Weights of a small GPT-style language model, trained from scratch on English Wikipedia.
Size: width 128, 4 heads of 32, MLP 640 GeGLU, vocabulary 512, 4.74M parameters.
Architecture: RMSNorm before and after each block, rotary positions, tied embeddings.
Each number is 50 + 10 x the weight over its row's rms, rounded and kept within 0 to 99. Layers, rows and columns count from 0. The size before them is the row's rms in percent of the matrix's.

# layer 12 MLP up, 640x128, rms 0.222, rows 617-639, columns 64-127
094:54 51 37 60 56 64 60 53 47 56 48 51 30 53 62 51 62 36 56 77 71 59 53 37 50 53 55 55 37 33 73 56 43 39 46 45 63 69 59 45 32 50 27 54 50 47 55 47 42 38 65 58 47 34 58 48 59 62 51 65 58 37 35 51
100:55 39 46 48 49 59 42 45 62 33 54 62 48 53 47 46 53 44 42 21 36 50 55 71 56 55 47 41 43 59 44 43 47 48 59 49 54 44 51 31 36 43 36 54 63 69 44 55 56 52 62 61 29 37 44 62 40 45 37 60 46 38 50 43
101:55 40 60 72 55 65 62 50 66 41 58 54 60 40 55 57 55 46 42 49 45 57 50 47 52 49 47 49 49 26 82 54 42 44 57 75 64 46 40 52 52 39 50 35 59 27 50 52 61 51 52 61 50 41 38 53 55 58 58 49 43 51 48 47
104:73 48 55 53 55 56 42 54 61 41 41 44 55 65 57 56 44 58 62 49 51 45 53 56 47 63 46 58 48 69 44 57 48 57 59 48 49 42 56 59 49 54 52 58 63 47 48 45 65 46 38 69 47 57 47 53 46 17 51 41 69 60 42 50
113:47 44 48 49 55 40 48 56 40 27 52 49 49 47 56 47 31 49 39 46 49 41 55 59 47 48 51 57 43 55 41 49 52 50 55 45 40 51 49 63 53 50 54 51 36 41 46 34 43 43 72 36 48 53 59 47 51 52 46 55 57 60 47 54
094:62 55 21 46 42 62 49 48 57 38 33 49 54 62 37 41 54 48 49 36 58 74 54 56 44 64 34 31 34 41 59 63 49 59 52 63 68 49 45 44 51 57 41 41 52 41 47 68 44 47 49 58 36 49 53 63 54 52 39 31 41 40 58 32
103:43 50 51 58 56 54 46 29 51 50 43 37 50 66 35 31 53 40 44 53 33 50 38 70 54 60 60 54 51 50 42 41 35 51 58 42 55 58 57 52 56 26 52 52 55 64 47 40 31 49 53 35 41 40 61 43 52 45 46 51 46 58 70 62
101:49 34 40 49 56 47 26 62 54 51 60 35 58 71 70 53 52 54 56 70 39 60 56 54 45 63 53 37 56 49 54 66 53 37 52 35 57 39 37 29 59 51 60 51 42 51 47 57 62 45 50 33 55 63 61 53 81 45 68 48 68 51 59 52
095:49 66 37 59 52 42 51 37 43 64 53 59 56 62 54 39 35 42 47 50 36 43 52 45 57 54 56 35 65 25 57 55 42 54 58 34 33 60 46 48 51 61 42 35 46 55 49 53 43 55 40 38 36 41 50 61 35 49 65 48 50 53 20 45
098:48 46 51 53 35 58 54 12 40 48 44 53 47 66 38 58 43 53 47 58 54 26 56 54 37 47 40 43 44 53 68 65 46 43 61 56 45 41 34 46 58 46 52 48 58 48 60 59 43 39 44 38 65 47 64 46 50 63 63 56 41 53 54 41
102:48 49 34 42 52 48 50 66 47 56 47 60 48 54 48 53 41 55 62 49 58 54 66 54 49 46 42 36 51 64 69 32 40 48 50 76 59 51 44 46 46 55 58 51 46 49 53 42 56 57 63 54 25 35 60 42 26 43 34 41 37 53 30 52
093:55 58 57 61 51 60 41 30 48 52 46 57 25 53 53 42 47 39 47 54 39 50 51 59 46 50 44 61 66 47 52 38 43 62 28 48 51 52 60 48 47 41 56 65 70 54 50 57 48 39 67 47 52 57 65 63 57 46 46 42 35 43 46 43
102:38 49 36 50 60 48 39 52 51 57 51 60 40 66 33 44 53 68 66 43 65 49 71 58 43 49 61 45 52 48 67 43 48 54 45 63 48 54 43 32 46 44 34 74 46 54 46 47 36 61 57 66 48 52 50 58 42 40 25 56 50 57 59 36
111:65 50 60 49 52 57 49 43 65 44 57 70 51 53 54 50 54 50 44 53 28 46 34 41 37 51 55 31 48 71 40 36 46 55 50 62 64 40 44 53 51 54 13 57 45 39 43 32 53 51 45 43 57 36 54 38 48 68 40 37 45 47 49 65
101:59 37 34 38 60 59 58 39 28 78 61 49 65 35 41 68 55 44 60 52 42 51 52 58 53 57 53 56 53 48 62 50 50 56 60 47 53 68 43 50 54 64 58 51 58 39 40 60 52 36 71 41 63 60 50 32 45 33 56 40 49 56 65 46
099:39 45 56 55 55 38 38 41 57 42 47 58 30 44 25 37 46 57 70 38 72 47 52 39 54 53 66 41 42 44 51 64 56 51 48 63 68 41 55 73 32 57 63 35 63 47 40 53 57 49 45 45 41 54 57 39 52 47 44 60 54 64 49 62
100:66 46 50 54 51 47 39 57 44 48 48 66 47 62 60 53 42 42 42 47 45 72 48 48 66 57 51 53 60 46 41 48 52 46 39 58 45 48 48 60 26 59 62 45 43 50 45 46 45 56 68 66 61 46 40 59 65 49 46 69 44 37 48 68
107:35 46 59 56 40 59 39 39 57 53 52 56 47 53 59 48 35 48 47 44 44 53 44 42 55 56 52 53 46 52 42 44 59 58 53 43 40 37 45 45 33 72 53 39 58 49 45 50 41 44 58 43 48 53 36 49 63 56 56 38 52 62 53 55
108:56 39 47 38 45 47 60 61 41 60 58 50 51 44 49 55 43 45 52 52 53 77 51 51 50 63 52 27 67 41 48 61 56 46 49 56 53 39 55 45 65 48 62 40 56 48 34 36 60 39 47 62 59 57 55 66 65 50 50 61 31 60 45 35
098:57 52 46 53 42 42 45 47 34 54 58 46 49 56 47 46 50 38 43 54 44 55 54 46 57 42 40 62 58 44 56 46 45 45 27 55 60 66 27 56 52 35 27 42 51 61 46 38 42 43 34 42 56 47 44 29 50 24 57 38 48 70 46 67
103:36 60 49 44 30 56 39 49 61 51 52 49 57 40 60 47 51 47 59 53 52 47 56 50 38 28 60 54 50 43 51 54 54 56 30 56 47 26 70 54 54 39 76 66 51 53 43 60 58 51 57 58 42 48 62 71 52 63 50 46 69 39 55 53
104:54 39 57 56 60 53 35 42 64 50 54 58 44 42 61 50 59 73 35 48 49 59 57 62 48 49 52 53 45 45 67 48 37 56 50 57 36 64 43 38 62 34 50 54 47 51 41 48 42 38 57 51 77 48 44 56 53 62 51 37 40 55 40 44
095:54 64 52 57 43 46 50 59 42 64 48 39 55 52 60 39 47 46 57 39 54 53 52 52 42 59 41 48 28 45 58 53 58 61 56 22 61 54 51 35 23 40 48 41 54 51 48 46 49 47 59 42 54 42 44 44 48 46 72 52 54 45 66 43
# layer 12 MLP down (transposed), 640x128, rms 0.18, rows 617-639, columns 64-127
103:54 29 50 51 50 62 26 47 40 49 54 35 60 34 41 41 52 67 52 45 52 42 44 53 50 37 47 52 58 70 39 48 48 60 70 46 43 42 36 60 41 46 40 37 61 54 66 61 42 30 53 49 49 64 55 61 60 54 48 42 48 54 73 39
099:54 69 44 40 36 52 57 60 53 52 39 53 42 62 53 68 51 35 61 52 53 48 45 52 57 68 52 51 58 42 42 63 53 22 62 46 60 47 52 50 67 50 39 68 56 40 68 44 66 48 34 49 57 41 36 44 52 58 53 55 68 55 37 63
102:41 43 30 59 41 69 46 45 29 61 41 45 43 58 37 55 56 47 49 46 48 54 62 26 61 46 54 48 44 51 52 48 46 44 41 42 49 52 57 49 63 68 67 56 54 57 51 45 58 47 53 40 56 44 37 63 54 65 40 39 59 45 47 37
103:63 50 55 44 52 56 70 66 32 66 60 48 50 44 57 41 57 41 46 38 50 71 44 40 49 53 54 69 59 40 47 53 43 47 49 43 63 47 44 40 51 58 30 47 40 34 57 54 59 63 49 64 46 34 52 56 52 57 52 48 62 48 57 48
104:40 31 45 28 69 52 44 53 40 41 53 57 55 41 43 58 55 50 41 47 49 59 39 64 42 42 44 53 52 56 65 56 43 42 62 54 38 42 43 58 53 30 66 31 51 52 60 37 47 55 58 50 47 66 75 39 62 61 62 58 72 47 49 56
100:53 43 63 67 38 44 51 53 38 54 66 38 42 54 60 51 30 58 54 63 48 47 58 54 66 55 37 39 49 69 61 49 47 43 63 39 34 73 27 52 41 60 58 46 57 42 61 58 41 43 57 60 57 44 46 57 38 37 61 40 61 53 50 62
100:39 59 68 42 41 43 31 60 64 52 57 60 57 41 68 55 34 67 38 49 46 61 49 33 59 44 34 48 58 56 54 58 39 67 53 51 33 29 43 50 40 51 70 53 31 42 42 60 64 53 50 46 47 53 64 44 40 47 34 47 52 44 26 50
103:69 58 53 56 51 43 55 52 54 59 40 59 52 38 33 56 46 53 51 50 58 38 45 32 50 48 50 64 39 62 56 57 43 49 53 53 33 55 33 54 34 40 40 49 42 49 62 40 49 57 43 68 36 45 68 47 44 45 39 54 42 48 44 45
097:42 51 57 44 46 47 65 62 57 47 66 64 57 35 42 59 57 61 59 47 35 63 56 52 69 51 62 64 46 48 48 44 51 54 50 54 73 44 63 59 36 50 64 53 34 37 36 42 70 46 59 51 59 38 61 49 53 58 57 44 60 52 51 50
099:41 47 46 63 61 40 51 49 58 31 43 48 72 55 54 32 54 45 45 59 47 64 38 52 63 31 44 68 54 50 44 44 57 62 27 60 52 40 50 45 56 56 47 40 48 38 45 52 41 42 52 50 47 58 54 43 57 41 35 72 46 56 46 31
107:57 33 48 51 54 50 64 46 59 58 46 43 65 52 57 55 51 58 38 47 34 55 59 42 40 48 42 51 37 53 57 47 34 56 47 35 58 27 51 52 36 40 51 61 57 32 51 51 51 35 45 37 65 61 53 63 38 57 33 39 32 59 29 42
101:37 38 59 50 69 56 45 41 31 55 49 49 34 46 52 37 42 36 52 22 63 42 49 57 30 62 54 54 51 64 44 41 60 52 50 62 42 42 48 44 65 55 43 41 44 50 47 59 63 64 45 65 41 52 63 62 52 50 54 46 57 50 32 55
093:38 30 60 44 37 37 49 49 47 49 46 43 62 49 53 48 50 37 34 60 55 46 56 53 56 54 54 61 46 57 45 44 63 50 34 48 62 40 51 48 59 58 56 45 53 50 33 50 46 36 30 63 51 45 47 32 39 42 54 59 49 34 57 54
103:40 56 49 59 40 43 55 60 36 47 46 47 39 53 43 60 63 53 70 37 57 55 63 47 67 69 40 57 37 32 40 57 45 33 58 40 53 61 58 69 44 56 63 49 55 54 64 63 41 45 44 55 51 45 65 57 78 53 40 47 61 49 42 46
103:42 31 45 46 63 37 43 59 58 40 46 49 53 50 77 34 59 40 44 54 47 57 66 34 49 50 60 48 64 48 43 45 53 31 52 40 56 53 48 56 45 38 56 42 61 54 64 42 40 64 50 48 41 47 39 61 37 46 38 47 56 43 69 27
102:43 55 64 65 37 69 42 30 40 61 33 44 46 46 32 54 56 40 55 39 47 39 46 54 65 51 41 47 51 44 55 37 36 68 46 55 51 50 45 53 50 53 62 64 26 46 37 49 45 58 47 61 58 54 59 51 49 57 62 47 44 55 66 47
105:49 49 40 56 59 37 42 63 67 64 59 57 54 55 64 56 41 36 38 57 52 54 55 28 58 48 55 77 47 56 54 37 64 38 56 41 42 53 42 37 61 51 49 37 59 60 63 53 54 54 51 38 38 49 49 51 47 60 61 48 58 46 43 35
107:61 51 47 53 50 46 41 52 43 35 34 49 40 48 48 60 47 47 82 50 49 36 49 60 47 43 39 37 42 48 48 51 37 62 27 62 36 52 71 63 50 51 38 52 37 41 56 44 44 48 51 36 74 41 35 59 52 48 58 48 44 45 46 46
104:50 52 86 63 31 54 50 46 53 50 70 61 40 39 64 56 54 63 50 62 47 37 59 45 67 65 52 58 55 58 63 45 60 48 32 56 57 42 60 68 40 49 58 64 68 64 49 48 50 39 48 49 58 61 46 48 45 37 50 52 36 59 41 47
101:63 73 60 49 56 45 64 52 43 23 51 62 62 52 48 53 43 50 62 67 53 49 50 56 50 56 53 46 38 58 42 70 50 48 57 44 60 66 54 46 59 54 65 50 33 54 60 49 42 42 61 64 53 44 48 52 47 47 44 54 32 54 51 53
099:37 53 62 73 66 45 46 61 41 41 55 59 69 43 59 52 46 54 57 49 45 46 50 57 50 59 45 43 40 47 52 62 40 49 50 75 31 46 49 62 40 46 30 46 38 30 56 49 49 42 50 58 63 54 65 43 53 45 64 64 51 49 45 49
114:30 44 41 51 67 62 48 59 41 52 46 23 43 41 67 52 51 57 47 53 56 42 45 54 41 46 68 58 39 45 45 42 56 42 52 59 44 59 53 58 38 34 42 33 46 38 33 47 52 32 59 69 51 62 52 84 60 48 48 57 54 75 37 37
093:50 38 57 34 67 49 44 38 39 40 45 41 37 39 48 42 68 55 45 72 61 41 51 61 53 68 47 56 46 54 35 51 56 42 59 59 33 43 56 51 59 51 27 64 40 63 52 44 63 46 37 65 53 64 45 61 48 70 67 54 43 54 34 55
# layer 12 MLP gate, 640x128, rms 0.218, rows 618-639, columns 64-127
101:39 34 56 32 58 44 58 51 55 45 41 46 50 47 36 61 49 64 53 56 41 23 47 51 30 45 47 38 52 45 55 50 41 19 33 65 51 61 62 27 42 54 54 52 49 45 44 50 45 46 54 55 42 56 43 53 51 64 40 45 42 46 34 36
100:56 59 48 54 47 45 42 63 42 47 30 45 51 47 46 76 52 51 58 44 42 44 58 54 40 33 54 63 52 51 79 43 51 47 46 61 70 50 50 48 39 61 50 60 59 43 55 36 55 43 67 49 62 62 27 51 44 68 65 52 52 52 39 42
105:52 54 38 48 45 50 28 57 55 48 55 45 44 46 50 47 51 38 43 50 58 69 50 53 38 57 55 56 59 25 37 44 77 48 49 63 43 43 28 50 68 52 44 57 41 60 40 58 22 49 51 44 56 48 44 31 48 58 36 39 48 60 40 53
111:48 60 48 61 47 56 53 43 59 59 65 41 52 52 41 58 39 56 67 54 43 51 47 43 39 67 43 49 45 67 60 66 55 43 65 32 53 65 55 59 50 56 24 59 67 50 38 51 48 46 51 59 53 42 50 46 44 63 57 55 47 57 45 42
100:57 66 34 39 60 29 63 55 51 31 45 44 49 62 66 40 66 57 41 53 43 53 57 51 63 49 62 51 42 55 52 48 49 54 42 43 27 45 46 53 49 58 57 58 64 50 56 59 42 51 52 50 53 66 45 64 55 53 54 39 40 49 22 59
098:63 45 47 58 47 56 56 56 48 62 40 59 44 32 37 40 41 47 49 53 40 39 48 57 75 61 58 52 40 48 50 34 53 42 68 53 58 40 58 47 45 46 56 31 68 53 53 62 40 49 37 60 54 30 55 37 59 40 60 52 49 43 48 43
100:48 52 42 31 31 44 52 57 52 49 33 65 55 54 36 41 41 62 58 32 43 51 39 52 52 56 50 55 40 49 52 46 48 58 55 25 37 58 51 48 51 39 31 43 44 63 64 62 39 51 71 48 57 63 45 62 32 58 45 53 47 69 32 22
102:52 61 37 56 58 50 49 64 67 61 49 48 59 55 53 42 40 66 40 35 43 61 63 52 55 39 57 42 50 49 37 49 60 59 44 45 51 59 53 52 44 64 38 61 53 49 48 54 43 66 42 37 53 48 53 60 34 64 70 73 48 38 60 64
096:51 70 46 44 44 44 44 55 69 29 38 42 51 51 49 41 69 65 64 37 33 45 53 45 68 50 63 41 40 64 50 53 57 61 50 58 46 59 61 47 46 40 48 38 39 33 56 54 53 53 52 58 30 59 49 44 54 43 21 47 41 52 33 50
108:44 44 39 65 47 58 53 48 67 54 40 66 67 49 37 59 54 68 54 42 71 55 44 60 49 62 53 54 62 60 65 55 41 45 56 43 55 47 33 43 57 51 40 51 64 54 49 46 58 54 71 50 51 50 57 47 57 64 54 78 48 42 31 49
087:68 55 64 65 45 61 48 38 40 49 30 56 23 56 50 47 49 41 43 62 45 43 49 65 50 38 52 55 47 49 44 44 35 53 39 49 49 50 42 57 49 50 47 67 75 42 45 47 41 36 66 49 58 60 61 73 41 40 44 48 31 49 50 45
096:49 51 46 55 44 72 46 44 66 56 34 60 36 56 39 33 50 73 58 22 59 57 51 53 49 41 48 55 62 32 59 53 52 48 52 45 40 55 50 61 57 49 40 59 60 55 41 69 53 49 57 48 57 55 46 62 58 44 33 39 48 49 59 50
100:47 35 19 57 64 48 46 71 53 49 27 53 63 48 61 39 43 50 31 63 65 72 63 41 47 52 57 45 36 43 31 34 47 55 56 47 43 49 39 43 45 50 52 40 48 43 34 52 44 40 58 54 52 46 42 60 53 43 33 54 55 58 65 48
091:57 43 56 45 54 42 43 79 47 42 37 42 59 64 56 53 52 60 57 40 51 53 59 48 52 71 47 38 50 49 44 51 44 52 52 55 47 44 73 55 37 76 55 53 36 67 63 55 47 61 40 57 55 31 57 47 58 66 46 54 52 48 46 66
101:58 43 35 46 53 55 51 64 50 47 53 59 48 70 69 63 56 36 51 45 42 58 59 50 41 44 49 43 44 59 49 59 57 51 49 53 34 67 30 50 59 55 64 55 50 25 50 38 48 35 33 49 64 40 59 52 47 45 31 55 41 48 64 60
104:46 67 29 61 47 65 34 65 53 41 33 44 47 52 48 44 60 48 75 37 51 41 74 56 62 33 60 51 32 39 51 42 53 40 38 44 44 47 31 59 59 43 55 44 63 73 48 47 51 48 44 49 56 31 40 51 42 43 56 61 52 61 36 63
111:45 57 63 35 47 40 51 42 54 54 37 49 41 52 63 76 50 54 47 49 55 63 51 38 35 43 47 50 48 38 34 53 38 46 59 48 51 44 36 29 45 43 50 60 47 42 57 38 54 68 56 33 41 67 47 53 46 69 51 46 45 55 52 62
104:38 44 41 51 61 47 60 51 48 39 48 48 53 47 52 57 51 39 36 58 52 56 71 40 59 52 39 36 46 61 43 62 55 56 69 52 51 49 61 31 68 41 56 16 46 56 40 59 56 68 61 68 42 56 48 62 63 57 67 51 47 50 47 52
101:43 50 60 73 60 44 32 50 57 52 52 56 38 58 44 45 52 51 33 53 61 52 37 53 53 48 40 55 45 63 41 60 43 35 59 43 57 41 44 50 46 61 34 38 47 48 43 57 31 42 46 50 57 52 32 57 36 59 55 44 51 58 48 41
103:61 54 35 60 43 31 54 57 50 50 44 47 58 55 46 54 48 31 36 44 63 45 48 52 50 66 45 53 48 32 43 39 76 70 52 42 60 44 49 39 40 56 46 46 48 51 65 53 62 50 49 43 40 41 44 49 51 53 37 42 49 44 55 64
104:42 53 39 54 47 51 60 47 42 46 41 45 39 49 60 36 42 47 61 52 59 30 39 24 59 37 54 31 59 50 34 45 36 48 38 46 43 41 50 76 40 52 45 45 52 76 31 30 48 69 50 49 39 38 57 54 52 49 54 56 65 47 61 49
097:45 55 47 54 58 52 53 59 46 56 68 53 39 46 57 48 60 55 64 51 52 50 54 36 75 57 45 46 65 49 53 54 65 52 56 52 58 50 42 66 70 47 36 60 39 54 42 34 51 33 45 42 51 58 61 52 43 53 62 46 24 51 48 71